Each number is 128 + 24 x the weight over the matrix's rms, rounded and kept within 0 to 255. Layers, rows and columns count from 0. Numbers have three digits each.

# k: layer 4 attention key, 512x256, rms 0.167, rows 467-511, columns 0-63
# q: layer 4 attention query, 512x256, rms 0.165, rows 468-511, columns 0-63
# v: layer 4 attention value, 512x256, rms 0.164, rows 448-503, columns 0-63
# o: layer 4 attention output (transposed), 512x256, rms 0.145, rows 448-502, columns 0-63
k467:133057142123156107120098152167141100121099119166105110145158138162098099125125116138075127141141143118149090114130155103170143139098146076149108148128136078142174176143144080112119126083202165
q468:135106115105153130116141149147114093138163168144105124138145119104095082115126098144092164134097129072108124115120140102133085094150149118111152080109135129127143122172116084145111146132106129
k468:082129112140102114156122093111182149161085177132112137127098056060101143115128129161123178131170121119160096142121118114153190114175125162172179095121087134160140117196072123138082122184124107
q469:120105138076163129162165138135080158140132132117147150109082167184159133084108127106160154114094090142073136132100162175125141112134141126095132103126108154105172172126085113117152173100125151
k469:147095130134094101123131146105144176118114132177096131077124129131151142137109143089147116129100143139140111081113162104125164188156138090155112083172142105124129099157140150102139173150138177
q470:138162111120145128171131104161095105213095177175118141126131133116137141156104145183159091107094149126124131141113109083092079148124121122101083125099151118142169098168093111108129111148152107
k470:178106162137152101133130135137116136151114137150132159127124127103121159115100149097121149136125116106154085090117170158153062122152142133181113111143159105128085147177131119132091133118102145
q471:163104142118144161128120120146134136148139142159148139100133116165117138180101085139145137137088105129124128146126139119141165090097085115184107152090129162136094114155127186164133121143120086
k471:080127107132101088128102106108134133117149132152137122061138168140111127119131122107170124116146090163132120130126100165179139094148106139197139091099143114091117120131090176163126104112137135
q472:130105101067135116135092176090164112110126103138150121144147140160162122122092117097128111112117131142168123133104111145128110151159086101094124096086117100143101165044136114125125127166132144
k472:122147085086109090126091104085121115110089127100147119128111132150148112144140154085103138137135167134156133115178103102119107098105114098112086106143109144134163113129132108142096155158123136
q473:150149122109131142134130088127105146113139086152139154133081109116103177113111103103104133135106162116138064078130117079143161085131139151144137178133179151153121108130132099124081102112149126
k473:106138139093139130110110169154123147179124207091126145059146145126134126095105149099121144110141135141153130164116117123159125158150105120125124124173131153159111129134122106110151139114121138
q474:149126158090069130092162102124105105134163145091077100175116105169119103141151167084177111122156081092175107108174099125152166147109135152135182122115112114130151098105172126148117136121113078
k474:157120100110110155119138110116092134135122174080142130167129093117129100164138087118087088151145133106135114134124117123083139182111115155096087106131115135122088154111142180115136138122106105
q475:125086115163133157169148145117133095074139132125113100095147138087091124116111134119101150161097093149139134107149154105107107119123120144132133144154180147127108129134115098111109136143154125
k475:139075065072131091145148130114129100113164152151154139147144157089107110093124149174154172150136158123127078117145088134125175125120114145103142100108143134122083129112116110097120120150158153
q476:139094131120104096152128101132162154131190156104161152147135149118133128142118114164113128115142130174121072078134154111128086170155125131155127128114127142140115141147147104089178109131135109
k476:108114103111177101177156131159084165147065095140135114155163113115133127126179101074072149110123139141128130126122138147139141151120167141134131095157092144108147109125126136122117124120144116
q477:097131142098123125124130130109160119124155140171133129148166126137133093089101149123106131141156149143091113074118116109103178149150102142100131081135158198172149139080138125129146129150111125
k477:125126109121134129122165102172117121116176142105140120125119108147165104138152157170154125130166145142141137099107119103123125109138118134112095153180161170090150131113126112161145171162165121
q478:152102097165146116149153115152139123146097153170142116122170133157135128097109133182115144149140106138087145121181178191152081096112145142135127144103107079126146161144114106067114103122140128
k478:134129141117129132151098160128150161107071124115128084157152139103136145103152114136090064143113096131155165148117131149102145147140147156146097149092075162115095123160190142128131143136111164
q479:150140078122096179087151148115103143162169129138147147153132134125169112094161162066143110162131175116071089133151113116161147173149130152131082129039138133101108116124158104098099151166131129
k479:142175091106108145114162095104070098153143160066140083156115138150164095140125153081127082111122075102115153163124135133104110126115105120139197120166127161118167140129149132160115146120102148
q480:132157091116160139146117144148140157135113142177118148119094140100082141130131144103119110107143087128130121138148129152137121145140121115164126132190074125116179145118126153122147114110119125
k480:128148139147109130132179117133163134097146117132117127145132119153177116110130159135145149147158137133142113148146120132094126116104123122117117153108137142100098146109145127124144147174134129
q481:106126099133138137168165139126107127135145133128167132087122192092124125114137118131165160111137128124109148106121092127102092093148114100136141121146131094148131117147108137146114157097109124
k481:098153143138126130129123124123132112117120098116097143085111120152125138139118157135127128138097130119116143145128102138121108140138164132115113109117136108119109133122152140149116118122139138
q482:174146094158113127119156128120145132133148125084138094171120146102110097139138171152098136101137096115135107168125090148144152161123141158116132097084130152186124173129118112134132180099113148
k482:097132136116128138159104146125117142131134121118177137101130138155123137112134110142145103139124132132126132091096113112135137102091156127133147136150136088093125104098093099143157075128138115
q483:140122135138110117140089159192125113122099119132153159096129164116113126139133131098136141116138098080143096108098148090119108133147138120159133130160123094108127112130124182143116148120159159
k483:156136126150156124128120160149115115133156129111118107142135107106125158117106145141131158133122105111140161107115125145180158123119140117125099149129119102166136152111117143102087119125118130
q484:138158100135123091110140133130154105124123104120157118133110125116157133130109121157159094132166126095160132127127100124123115115113127146099107139117174092152157123112122124085086098131132117
k484:154156108126128138129116118139126155136155157130122124135157131161157089085111128108136103095170114132117135136126090123118129112129130130131134153153092139117124163116131143137170104140106119
q485:101134094133195156141158117119157123132159165137133135160116099146102139114144134112140154125121093098148112145131117145119135153140079152133165149106089107123122105157127099160141148122112109
k485:142125120159102120114086135135128143149130154107118124102149122079119123136114151126115083150095147163129146086151122127127147098124124130098104131124120162102131124141173122086111133165133147
q486:112119153137147182112096109115142103088156140119091125151117102109142112118105092156166193143149125090106120162112157113102120119126129163168086138140120158143114150117122143128158143126115129
k486:137152139118119097107165144136127117152128140147172146135096127111094156131098176141095145131090102116112112102133110113120101162144075109123114109162093091120131162094137096111146125147141130
q487:062114097116199105149134124112110112131093134109124096114167146125130116101122111169103173118093130107143101104122107129112067105141129154140098148112165123130155130147108167151091125116109180
k487:110122111141154141132134137108116145126138143143118106143135120096133154136107102118110135116120121126112127133146099093080151119121138082134111134100128123134111122115089123119118104116140129
q488:158154166116124093113138121101152135120144156105158135118122118115100144140133106130120166123086121114184106160137153110104139100144169117164123156127121159124175139123149085133095115178078161
k488:161147091154145107118147110103146139109133052129137094115136145134142191148145120160149116149117122142121147094136118149126118167098134140117109104159124115104140129130119114105156108145163121
q489:093086122127142125142104098146153128158138147123127123131154084145140153188147149132109115117145126098148065138111134150122145100147124174091103107137154082128157135140142110116127170145148109
k489:085155140115178114122098135133122155164110118112150136147164152175179131092124082116096075152113187141181093159107144121148116128177128125130118140115083157114053134117121131105139155115144175
q490:126100064115105132155107182067094123115167144114150143121149153125133107130148131130159162110116127141177163081133114127139088098162126102112095139142128129143111106155094114113107130134147085
k490:121116160108122085113109098122122162102103132114129102128117088141143117135128094137138116133161100149104108096176131155131152099109122130156133145137129119098123101144128144152135171101157163
q491:126189132115093145129166099130120145141125139113133121172185110158131148107112149095130113135112139091128138139168112045102156138116164139122125153121118116141134125144158203078115112110101092
k491:128155094146072124112161130119170109142179089137108130146137129067132148114115128091135100107135093141142138120101155157117140117126143172131128087091128095170135161106160121156120125129162129
q492:160080092107145129170148147135161107107126150124100080131140188164120141104164168113178134115094133159167144131175141131100112139136108160115146138098101138127108143113130119159154095105129150
k492:176122153144125119084116135185131132163121152101098132149180122173117140137129122126134088138125150139138115114177135077119125130119121120103121132128121154139100104076160125142121110152083114
q493:144110121127101156083137098121090129109115125134168159103137108103157136151104162116151154109143150110147159144109158185144096116091146091093120137127145159051161144062105098113129170122134126
k493:141160115108135107127196124130118094184124140102130108139110164125116135173149125121117064128137144144122130119151122075102156117144125156150111101127140115108096089116107132083110107180118161
q494:191111141130119111057133110152125138137124060137155172118120124126096143088121172140151110109118101126133125137108120113121179132157148154143129151099134082107110098144100103168183105164138090
k494:133108109117100118137130123129145121131127129074104091126114068164119136166098122128097162101147118100117139154143112109104144174149141165132140133137116159114120109115086149153128105127135148
q495:117127143119148140111108097115168114155141118135144125164071139099140088178154155106133068120142098111107140101104112144115122156119128130106116116136132137133104096096136135105150177112099158
k495:111128176110162136156108144149130170138160140156149113177163177129147153120100131147137155106132124109118133094076127118140093141103149160114092130146171150136129153156156114102116131100120165
q496:096120143060135155125132132131127156136110129131158176039115147137127124150128150103099123140142078117158140143129104141159106151133141114130106128165119094147105117179148164096147146132089104
k496:077148104111105089140115084124097161136122120114132181132108161165097106125143153082157154141127126117128108138140137112144109084099143096165084178153135127149132138106192118137094100122125125
q497:148140112087126109112113143084155166090133148159149157109131086108110143169136156121122141099170129129129116105113136137112169156117155097102151125140123113189144155119100117098088115162107080
k497:094135158097169131120093093133094146142137115095120081154141114158139181163158124092136158131142120159093103101100145111146141086089154110154116103155115046129105125107135142168163102141137104
q498:134088095136104110090095132113146129105087151179138132073140053189193086091113134128147146131120063112149152136157127109114111126143055119148074134113128150133114135107095128161082119132106164
k498:109114169139141129130108123109127162152149091169117112136130132156149120139091127124099135156147114133172161171165115116148123155114100116136111115084119102090156167129095081160136091134125096
q499:148165119105116140127160065173159136093111069123079104112134109099164141154133143129163173170133108106137137086128127134136110123117086169119115136153097152104110091164165151144111114131116087
k499:093143129083125123151138115127125115103156129087135150091117115148125114099133076138092161151147113145118118151157121093165104106111113172129109090084148110135097145143195105140119169085158104
q500:134132107137135111150155102144133097128157043121165120084099109135131082107144166126180110135102145139148151130169150087155136103114134144143079129130167141125161105121113138104147163149125174
k500:135152077117122107123162137114136128076160096116086149109069102148153151129126183125152140075160078094172134114160126150124119154144158128123148153110124108110131129157153085106107130129110156
q501:199096128152131123163132116135122141128153119136133146140139135147116149132112119138134088126135139171116175128119129073160106061085145103093113138158108131152119124103129153122137129119114138
k501:180148124068120106136116151103119134099155091128178156105149103104144147075107157141174067116148132154120152142148097180156064135106132128105090108131116145153116120097147114120099129128180130
q502:137124132163130120163097097154144132107143145171115103122117144110120111158164137092103179116150134127154121128131110130203159146155084092125221105084148146079190136138122168110149159107082102
k502:077092109161155125141092124042183140111098132155108109065224103137136115133136121119178154150120126147121060129108084121132113131126129122156127115105103101123115133161107185136143122152089142
q503:094096114128119132130150157134085109176095165155187140129131115154115193097132155172101149128173111105151156180135129132118155135137136131138117144136140156159109120085104137147133145137135114
k503:138092112091121104146136132143143134092081127136123136099099112165137194128124187098128123124155116126150139122161132134109096142128154099163104115139076124086090121087091103123100099116118142
q504:092130154089133096155092155159119078176126108101104087141148151143115098157129101127158114146132132085121132126146152131146111133143128155152112109127123103138148149123098140140080132133190164
k504:148129175132078111137086092119160056103077121124183148120139123117122134126096123135075119168135111129138127178142143164119112137115117122137141099066128082125142156108122134125147129062126182
q505:159153142130118128120086100187090121099127134160121112154144107179128161115115101096124099129096112088130146114108174116134132148122103133149130115182104155117105112098196097131113106118141130
k505:111142178134142139127138148166126112145082136117144152109135091145151118163130177138123105143131098146121149127099074113047120155103168130121115101107147108097114133121081164140174077107140105
q506:071136115153132128136122129152111175186149138152154122118144161140117143096079150110116111131134154175121129156103094133159091094097124124117100139098147128128111121122142167103146119064132160
k506:143121128137159108135126135087145128116125140150114151129109144155146096140136114118129124116202139155148107132123159101145093109133169147152145117083165112153121146143137117120120106070115164
q507:145155105123100099114139145139097118115185143125105118087153136147094161144101111140166111153088079112131114173083126124177072129177131144092138091161147111078128129083102151075107153129177119
k507:168154085109129148134118151131108130146133117182137123108077149116141165109146147140145118112136159170129096122103134104144128180160150132116133060082134147105135142123155118127134172170108130
q508:116161127144138177100104127123136126101098111117064145138113131098108098173130138132129126112129139141157122131167140176103103127123150137128147115103158148128112108086109134139137127122137175
k508:106159150143077090119162137107165144163124111137160128116145131126158162155124099161198108116134127120177093136164133116124160126140112137140106111131140101063116124100122151092133121113126152
q509:140127116114095090152102144114131128111141103133113103142105117150155102111138162102151106141133155095145126125115116102131082096082110088158149163104134098128163080185100173154163118107147100
k509:120144126133094145120134147079086136094129072112129129167161098121110112146132117150147111137108121168127105133105075154149125139160140147136128074089128121158158133120175141106116098127099113
q510:133137151141093100143155084073135109082121127170163168113152122133122158152147137167101158167112125126126123141150105174097129120156134098083144143149132118176115111088135117147106149100140129
k510:104107152113134135104120115146101149086116176101100140088132123168160096151088138126146165164156121086173108122151166137146151152155135112102157132152111075174130128150170119149078145083120142
q511:123087138112150188136133128172146100134112112179116141078081126193087139166106129106156083136113125121146099174117154169139134158173136146114113126099139107144117137156114147114129082117166122
k511:115170149107149119124170156135152096129114104135084099067108095164169149130093132099135120160127115099125151146119141128125187159128136106139088145138121163132135131123133140085105161154087141
v448:151111166137150104140151108143164147153145129102134114137098111123132120129097103147106145136098114088136133129106143123119186111090123156114136170101128100146145111136131128137099102063126150
o448:118140078117106088106082120127107140103140116138110131117147152143102129116150094131100085104117146164152144126152106109122138107105169153131104119153157150114116169128100137140126112155138119
v449:119144094147137131091110110119122138109114149142097111103149179164143161143128152161117121145122144161125160118126134162141141126140148153122157140142144142135076130163108134120085128138143118
o449:156107156101134150140075117127165109139132133123125194135082128129180126163136143139158119141118138130145216084113175135120168122138124178148142099139159086101151084120122162100137122087120092
v450:136113159140106148118144131150144168165126144131107075128119129118124099103057117146141114153090119171153080136136120128144110139156103132077142165138117123118119119141119132130089147143165113
o450:152074114139180148116129119152105108111126126157144110113134122143116201146177142136114106115161115144153116106133135122177129117082133127155190065166147162100165150114113134118157165152147120
v451:137115149135138095105115116119099104109173135146117133148146095101116129150120119119131133119118159108113104102139145138138173131128093088146126155204140112105105112099089146119083154133122147
o451:179143102145121147144143165112149119077090115137102112100144111137123140112127130110176067111143112118109157140113104152181103125171091150127089132121121160140112121155133112141136101099144127
v452:104138138086144134110132141101123111110119151146142139132162133159147098079104140105081148130127076117115152130099123118125090118130163125186165127132124134152156113150129098133105126138087154
o452:119110161128089167115133116086131135123117115134178134119149105135145087178156135171161120150154179065118168109091101110158108182131123103094125130141126135128121101121125106136129111096163124
v453:148155142105100099155091149099147110125131161136113169140121121132132162124116144105136145118137087135104115079117133118130115141112134139146095123146131153144109141094092140157136099134128159
o453:119092145140097107118138099126115140160123099172171156138140121137149100129154158121133120137119175128120124113114078128118086038141129134114129161160150166152107107176137148158123154147103101
v454:137150144136119127139134142077175135175109158112120117114148152098136157106131119101170110161117151121120147103155156098120156153112117109139123121153150148112135128158098115134128104066111116
o454:167140135136165109155141155145099119111120102127141167154138104164110120131110105136125128105143160136121102089112102101146147100135103134120138128134151147146167137127150153120183157155087141
v455:124078171133158114162086101132089149112113113079109173079139115163136158110146122151091090145134130146117130118152108107129115112093145131113157099186123116094130157170125149181148134109123133
o455:097153097104162093157149149142130078140130103147153130143116150138118127147117152149142168127132145105112125154172115152136113163132118135138142154106125129111116165114153141068120138122122133
v456:115076108139143118133141143137134109140127153109094115127089149134171159138102108113122107147110138131095169148139094089167126149140169126153155172139140121127156134127133119113082144124113109
o456:132177108141111116143109093121121139093103131106140135131153111166127169159162105124100108132169140130161120116115082181152161112101130149125146150128091178130205153113154116143118107130138151
v457:126133165113134106119126140105104159117142118095119143078138121105155141106087154115096167092123103111120106112165105130104119149095195143188127159164125115131115149142118140128122100136129127
o457:130141146155113147122135139168133124137127150125101165192132097115129077159137107151133111180135162137081131099128118161166097142159109168073109143122109173159087097071137060128097116160162128
v458:136122110131178212112162142151095133117122099150127120148118140125093087116105144081103138121128123159126139114177141167158101128092094081148120121070153157129119103152147150107126169139154123
o458:135157132183135142163146116106153140153114160149109079112144150127132158117119099168145098141163153111106160112123166114119139105116115163122164109121065105108139151093126162131154135112140140
v459:149110136122126117138080141118116093151185196120098138163138130136130197101133116151090145177150107150129183153121147143123093150115120137119127149099135135088118106104160133118159148135101141
o459:186129152105160116156099121118134156117177134155124158163130179123160112119143103116134115124141117090130091146116170136156158078093161119122155152160135180130160121108111090153161128103134133
v460:114126118107163122130095111128135138154132112107134139122163141127092126146180138144170128106145130103156134109137152101113144144140141143153120191147137133154140086116167112161135106134143112
o460:128097112120099117092081170122124110133165111146105147125124093107105131095081139125147128151119146140132101148094082147116108152119121082128108136151136114102122155101177063120124131121135120
v461:159189110121103103121135125111107141100104129105094131134101076162147158128169146141097099116088179099094099118133117124127132115096126130115147095117126167133088102165154151156153124191162154
o461:153097167161149154127108141126127109131147118159133113148149114087128106145188140125102100114179107121160141120100109119140148098113125149111162163124123154126157129143112123153082157183148137
v462:095082117127119131123148097156141144166154105130088158119107125120124135111154157155160116157116132119102135100135139118167125133143108121109130143105110160131113093107091130104128101136108144
o462:089070088122120123091128126150136130168108101122147090134107142174137138148103142130084147119132160133145156098106105111137152100175103123150159126125129110158137125140187114128143186131140118
v463:133097070143151143126085138109167132089142102127099138149096071133107144093173137118148152123144130143086118105114084144127127127147139147122160107117143143133133140128142118121138141107100157
o463:136151163140111123106142176145155134153118152112133141148133152150125134101160109150098151109070149134190104153150146122147088150157099138145124128134119102163126135119155123138130105120131163
v464:152152128180180158173114141124110137130094126127116087122090117146115132134137138117111147118130144105085133132110143134112121141129137136110150127134123152155136141113127162180112138150118108
o464:123154104131130117116154117085088090155102124116133114137110121107153148153138136084139104134137129124130110129146144101117131091140115136109102149138128060158143085124123113115126086156133152
v465:077151085103094095145128133133123126122176120110129180132117141160128123110125124168192150143135175147132135123149139106125141125133072129142148111093097112110147138119162132109123118132143121
o465:159135127126138095106132129125140151142115141140103103113102117146144149110154115095138131105099105161114143148152151166109095088109164123182117102110107161088177163146136126128116143137087087
v466:095150127138167145093182139125097122137127108139175134163121109196083106094088089131126120144114082116188084177130128147151115087174096104125130158122167095117152141157126132107114142154183095
o466:133149110120091144143099157133124123126140135112140136102117129088168143117136141128097095116141099145124187154149149106186124141041130124140132096087080157107121103111091075141112135096135136
v467:147111123136140094110158130121106124132131150148133108124130111177105105150140130140128113120120134113144151144087116184130117113130107164106099146137156149100138170128140101125098131115155188
o467:095130130120144125130145101163101143108118131073127111130120103115098187144160095106127145142123093141175137092130117131107130130129146106085154143181127108119128102105126108114093066081120113
v468:122114148120102071094138117106164133115137123074142145140127132106128152111103136128118144128126134100185119065143135106135177154140139148108109102085159147175154089113119119141132120126156118
o468:129098077136155155152112130135129142092113118121118115139156104162139142135148142120132110176125161186125171118143082124109122121095122129133115134149140055137117123110135143086162144156130134
v469:128168126094107102124141126129162128120091100095175122121105132127163126092086145139130130120099098114188158109112118054133138137093096129157110131129105121164119120117158140142132101097115152
o469:106096143143152089128121143128147127102113143123112153144136049133085100124143155104127114123138129094159122141114098148118142109181113094134145137129177125111126155109161101106131120176130114
v470:134160124107163137130166141088112150159106150097109144159108076161140155100086125169146078112110134076121128122135125152158105127077104133100123134129130151150126160120100136131124133126119137
o470:135104114125101116178124141138137116107146104124123127119138159081114134107161135142128175145148109133149101099168131124118157149143121117116152174165127148163170110174125120155097098143102102
v471:111132128142123118136139109125163163094061121136153162094150165158099148105106083110121130148139091099162166120092163150122128168160129147162155193152101172172103140157121132119120112120150097
o471:113086099149091112132112154125133100143193132173117105151092101121161156160125109123124088135149127112117112077171117173134124126126127085155107071144123156096159103096162069138100124134109143
v472:135119134149121159123118147125147150110100132135133178113097148100126149127146142087148158122153152179120129149100121137173109160147127114128131109083154162158104113100159113140094098103157081
o472:132135126121111145125119107117123102162119118091144129114140128124110133126129150155133103124104109115126107110117159102094118124127150136102117141152043112080147108157118113111193168205072099
v473:129144147090123119081115115074117112129126130131116157140123092110133134122124130120116122149146115139143150095145121130081132155142104167108125115148108124149122140148106143155168142116127147
o473:143120102133112103112085158142124150143142108131141093109073124136133109132098132127124129111121150148111117102075097169153132100106124089131157113118119138163090123148107162072124134133116110
v474:108091119139158118134140148119129103126124096140126120139129126141168165109113153151135147163113111127113145130156169136146108151130163121131144162149144135129095139141106149114117101120099133
o474:139091109129103119152141121183121136144104127110130118135132165140145141103109130140133117110093090140140122139123124125103155102077165147120120104152129097112169111133141136149158129121142140
v475:168094119097143099135166128103092145128082128109130081146133118147129168156097106135153167102090150135099152141127117148127157097095106165120115174124133124165133159102104094158105144139128133
o475:108141151129113164094093131122115139119130115092108111129119154135161127145140125116146061135147155159117150139168120155081091133146103093121146111139135162134192129121137130112131097114170139
v476:111080151156122137144139148077109111130155147136116143096129109155138160096163197136152134097145149144148123088103093151144110145100125144143118139120091136121137160134122137104141108139132135
o476:162101106063127139138175131125148108122146133091170132129129139100118041128150081093128085138102075126082125115153104127139117074128134123107130107138141102131119109092131159100117137141135132
v477:117145151144100161142139146118161127216157155129126124130113115125115078155120122138123115150097119129170076122153104141119128097173064124147134139159144109142173138161124154129140138124108096
o477:150134139117144103111140131137136093086108110142121089161155120137108167108115185121125150168151113132103161112157145133136086173111134142108122142114137087119126127113164059115136141099078150
v478:102121124142105160083138136159109104133145119143117110107140161118133116084129150145176103101091139111127137087120130117133155137122164140168130108155134125105120128129134114132140115158136089
o478:136090123132131117156102135090145125181122119129144145134137117163161162133134126103110123157159159138113177121136141098116108098186102197128160092156144132130106115115135125144090137155116128
v479:137095114104114126152112113150133139132156129112112121120155127142125102120161154114111102091138140107106156102098137125142157112157137107121139122145136099103108173129129112148141158127094096
o479:101163169138123121144134127089170110109159165081111128124130117161151165102122163119134156125143136159127128083169111141146062133098122152098128114144149107150136133117111121109144106138121128
v480:117115133131091124148131160110127098144138127111117131107149133157158152159130121116117113137165131104161119083100129110125149126177129131166140136114126135166135125101125164174130094126127115
o480:163138120117136106143146114140113151131136121094135132139165108121166112128120125113164135106121117135128133160203115149171079094134112075131136132146147086135112119102157131153116156140127111
v481:132142116142131118123097161096164106127137130124110134126144146143109125106170097104125130111166091136131177128104106145161158136111108098099123151124110106185125149107093115171128147102135135
o481:169121148111109138111114131134115128152085176143141144114135103133140087151124139134105138154120126128089100156092159134120105103114131125164125164196101135133113129155138114123154099086118086
v482:132124101135129134122104138155107117079122078117141146154145102151095132104178130102132132154156131170121104160119122117107120141139089101136109124098101126111124119206181135096049143090158114
o482:106158136120152120143117171115136137164110160095155118102107154100122119102127093131118120098077135114139101119133151147103120106137101136121100108117137138083135114111111139153188088110149125
v483:143106152128150079116168096149133112137124120105123149138125145150144122138142092143143141131075092085114144113155141133103144104120137135106137181136116133118119131156079118132092143135116135
o483:098121106105114146111138137130118172167107106134162091125133150163117114076092141158148126125164135159143159140114085156111143154090142138125123108133138143136148108133114163139115084137147102
v484:169126106096130104162147132120153147144134098114119130189136129132145139131113157123151105139146142145115163138099150150110118123127135109094085121114129146139092093119158157113106121156153109
o484:160139125132094140135145126153162145142135098138102117105102124132094123155140139121151146116125121143068120158134084097084112138146156135114117154119087153140134163141130148128128150125128058
v485:140129115178131140152119094134150104136160152180105125144151094104099143102121081141143157182109128139152113150123131164143095096170111122129122156099129104166114144161120135117104134131102141
o485:109060114115121109131110117108132158104115137105155124142145127121107142101111127092083100110144142118112068156131148129119153161103182135173125067080133091118132134120082146111129060134135158
v486:111108094143086135111101138103109118102158138175120121136147140114129123089103136107139151135132110134137140136117128132093122103137129088113120137137156107120088182118141121149123129145119118
o486:139136159126145105126156156132118092146131138118143164155068121110126159140108149111121120158137126108094106118110115134175139134073138162172118121127114161142147087103138083106134155141118103
v487:113134140115088110150139146113104125170113148118135115123111112132158134107100114161151159114111163112133130101131104115087127109145152135146100105153120117137059096154140143133105118149124095
o487:160135111152110148112149098149168127103179105131100116175136109126145133123128164138129132112130148177115160121158113115126110132109150082108177146144120123150128149155130097132161149152074119
v488:116093088144140122085148104151129109129112110151150134165107145117099133131123130108101089141075146138184122108182140139141120170103101094141127156120065102101123124111124086091168118175136143
o488:110176132131146150117140104118085150121137168112147100126132145113133107125122133157149096118108098178054115108125118126126175082180120132153161137121108116129120164151156160149124149144110139
v489:104135139107110110144141131130157129126142132115145135110095120129135129107141109145138147127139138134153122126132098129149109105154121154122113129109127095128115169158141122104152131104085188
o489:119152104165092093127130134134127149120122108104115100129131097118151096127156122157135120142115126091101142150117131114125123132103145096120089152116154094116101144127139105140111114142111124
v490:132120148118116105101098129132092135134133133145096079126128152116130116125143127136137135127119158154116138134139127130152170130155132155154113153118147104093156134121128078129145119139122075
o490:127134148117122133142120101132163142127093110143153166083145127140114159128097141116099119120121170106174131136126097112148159146132109099091134110121138153096101155119132157089156165166103156
v491:081132127145158084175118125109155127156100159164111165123170101102101153119130118136141138110126152151161110142075122094085091163169134105144150133193153150124112160134135107144136102090123132
o491:117139157095164114166095119123146127110141138095161092108126087158146154127152134130135127144161089105099105109145125138146095119121179118107074139115127101107097120156168148150109114109132085
v492:120103149096123122090163141101116096104165144129114117125127076129134120131163128149144156145088131145096175101132127130126121122131137110102107163115147080128116152164125165163121148119121121
o492:118120132157129127131116160112130112186162120129151135141129133096104157093180106138160129138140126176129166129139114107136158126122129122121159115150152144140116122120067097145126103203088109
v493:100125136082104173114150138143125160109117139120114146120118090158096148123130159164101095117119128105097079104140141140153109123118093118135102166119162099097108113151112098145152126131141114
o493:115094102124086113099119150147128145151119069109105071119145173155142115126139173123133137117107124150140151146174101089190094159144122148147102071096100153135108115064143173150085150158132138
v494:100119149124119128127082114134115147116151110105091147105147097169126156123169096121091159114126099110089094102117139114109151101114167113126139118132133148105136164086102147104144105157156106
o494:160105127106156150158166150118135160124113149160153126129112100118130138107150161146146086109143136143147133151158125107109117118116135132119133122149129130157085104154123106121045155143137104
v495:155126139122107134126116119114091115140117151101097122074153129046124124116130095184180153132125098073146146112104169105111158124105126132148113101166161137175134093087066123136126121087127099
o495:148151093130153091143130149147111134144116089123150152101139166160119148158107108160109113104104170146129068122127151134101082110145146159100108115158151149131105091122137121109124135153134139
v496:163096158127106149120161130136135071108144107124147116102130117141182115126115139146146143111148151160157122102130129127129185101124144121130134150111083119114078118103113145105112138131144115
o496:099115097155144094131149093109104152137126131113124142125129149153140151133144126172143167103079117167116141145107099075115131139121135151119110087145156216089147164112088080123112124143095105
v497:187141124115135178133107131152124125101097110099107110155101154145148187156151138125113152145056111158133117168130178133130132152122126100138137162118129152129153155144125135118152144138152140
o497:148136101123186090149129168149132114149169154191164110124181090103116077100103132163144116154155116111108207087087147110115130141137123124139088129132118129138163115124123100147112091079125133
v498:124126134131180155123143109169066154112137125154149137131104097135131119132127122113127169147121118159138154112095125153137124088162177158139157173124094120123180152119102112079131124118157117
o498:136123135155162156173119096144131154187097142130153125114119174145147141092116108169095134121145138116112083111156135119154123149102134112107167063105129137135112123143136151147139068130123120
v499:093114102121150121113133151141121124101121131155111161098091145197148150116118105142170155127152104076134142101153094094133174163141162133138132085130149167113124119103108128130123133139168098
o499:135124196119073156108102113133148095154129175121128102137116113124159145115093115179134101064123131112154136151127109098143143108149156126168144146152107116110093151141137141121115136143065165
v500:108147104107131100127143126144124126083101130136130153125092132108121130112103104136096084096136134159124120113105103124145142132135149125148147091099100144154134142169159099115132121139153111
o500:135106180112048105155122153106103104097104134114092114119121117129147157126150135128124148163130131128103139163144103157105191141154114099170170084148105115138152137107134119136110094107132142
v501:109147126154178185125107126155133124107123085162146149120094170129136158118107125123139160149104096137153150173142134149124151157141121121153168115102153146107115132100175071104117144191109147
o501:150116096120100100139139138121106109114134167126089137160109126121143146140095097098112096146112137145097080122092126121155132128121131164155106099115169140139119128124148134078156135101160110
v502:128148142117134126138158086108146126113111133114138100146098136122096137096142117157156158147103115152095113128124139128130154097132149141159140131169113141128178122153142127152124157133119129
o502:139142088127123130134112150177123106148132138132098156195136136146128095177097135123101131126132118123147133126153164124154156164089135152154147110090107079138154125139112125157155116114106107
v503:112126136149126120117134184145121112116082121139095122129128171151150150150105131148102150136168121128098106108132142123183095144161173136155199141136172111114119117122114125105107083142127117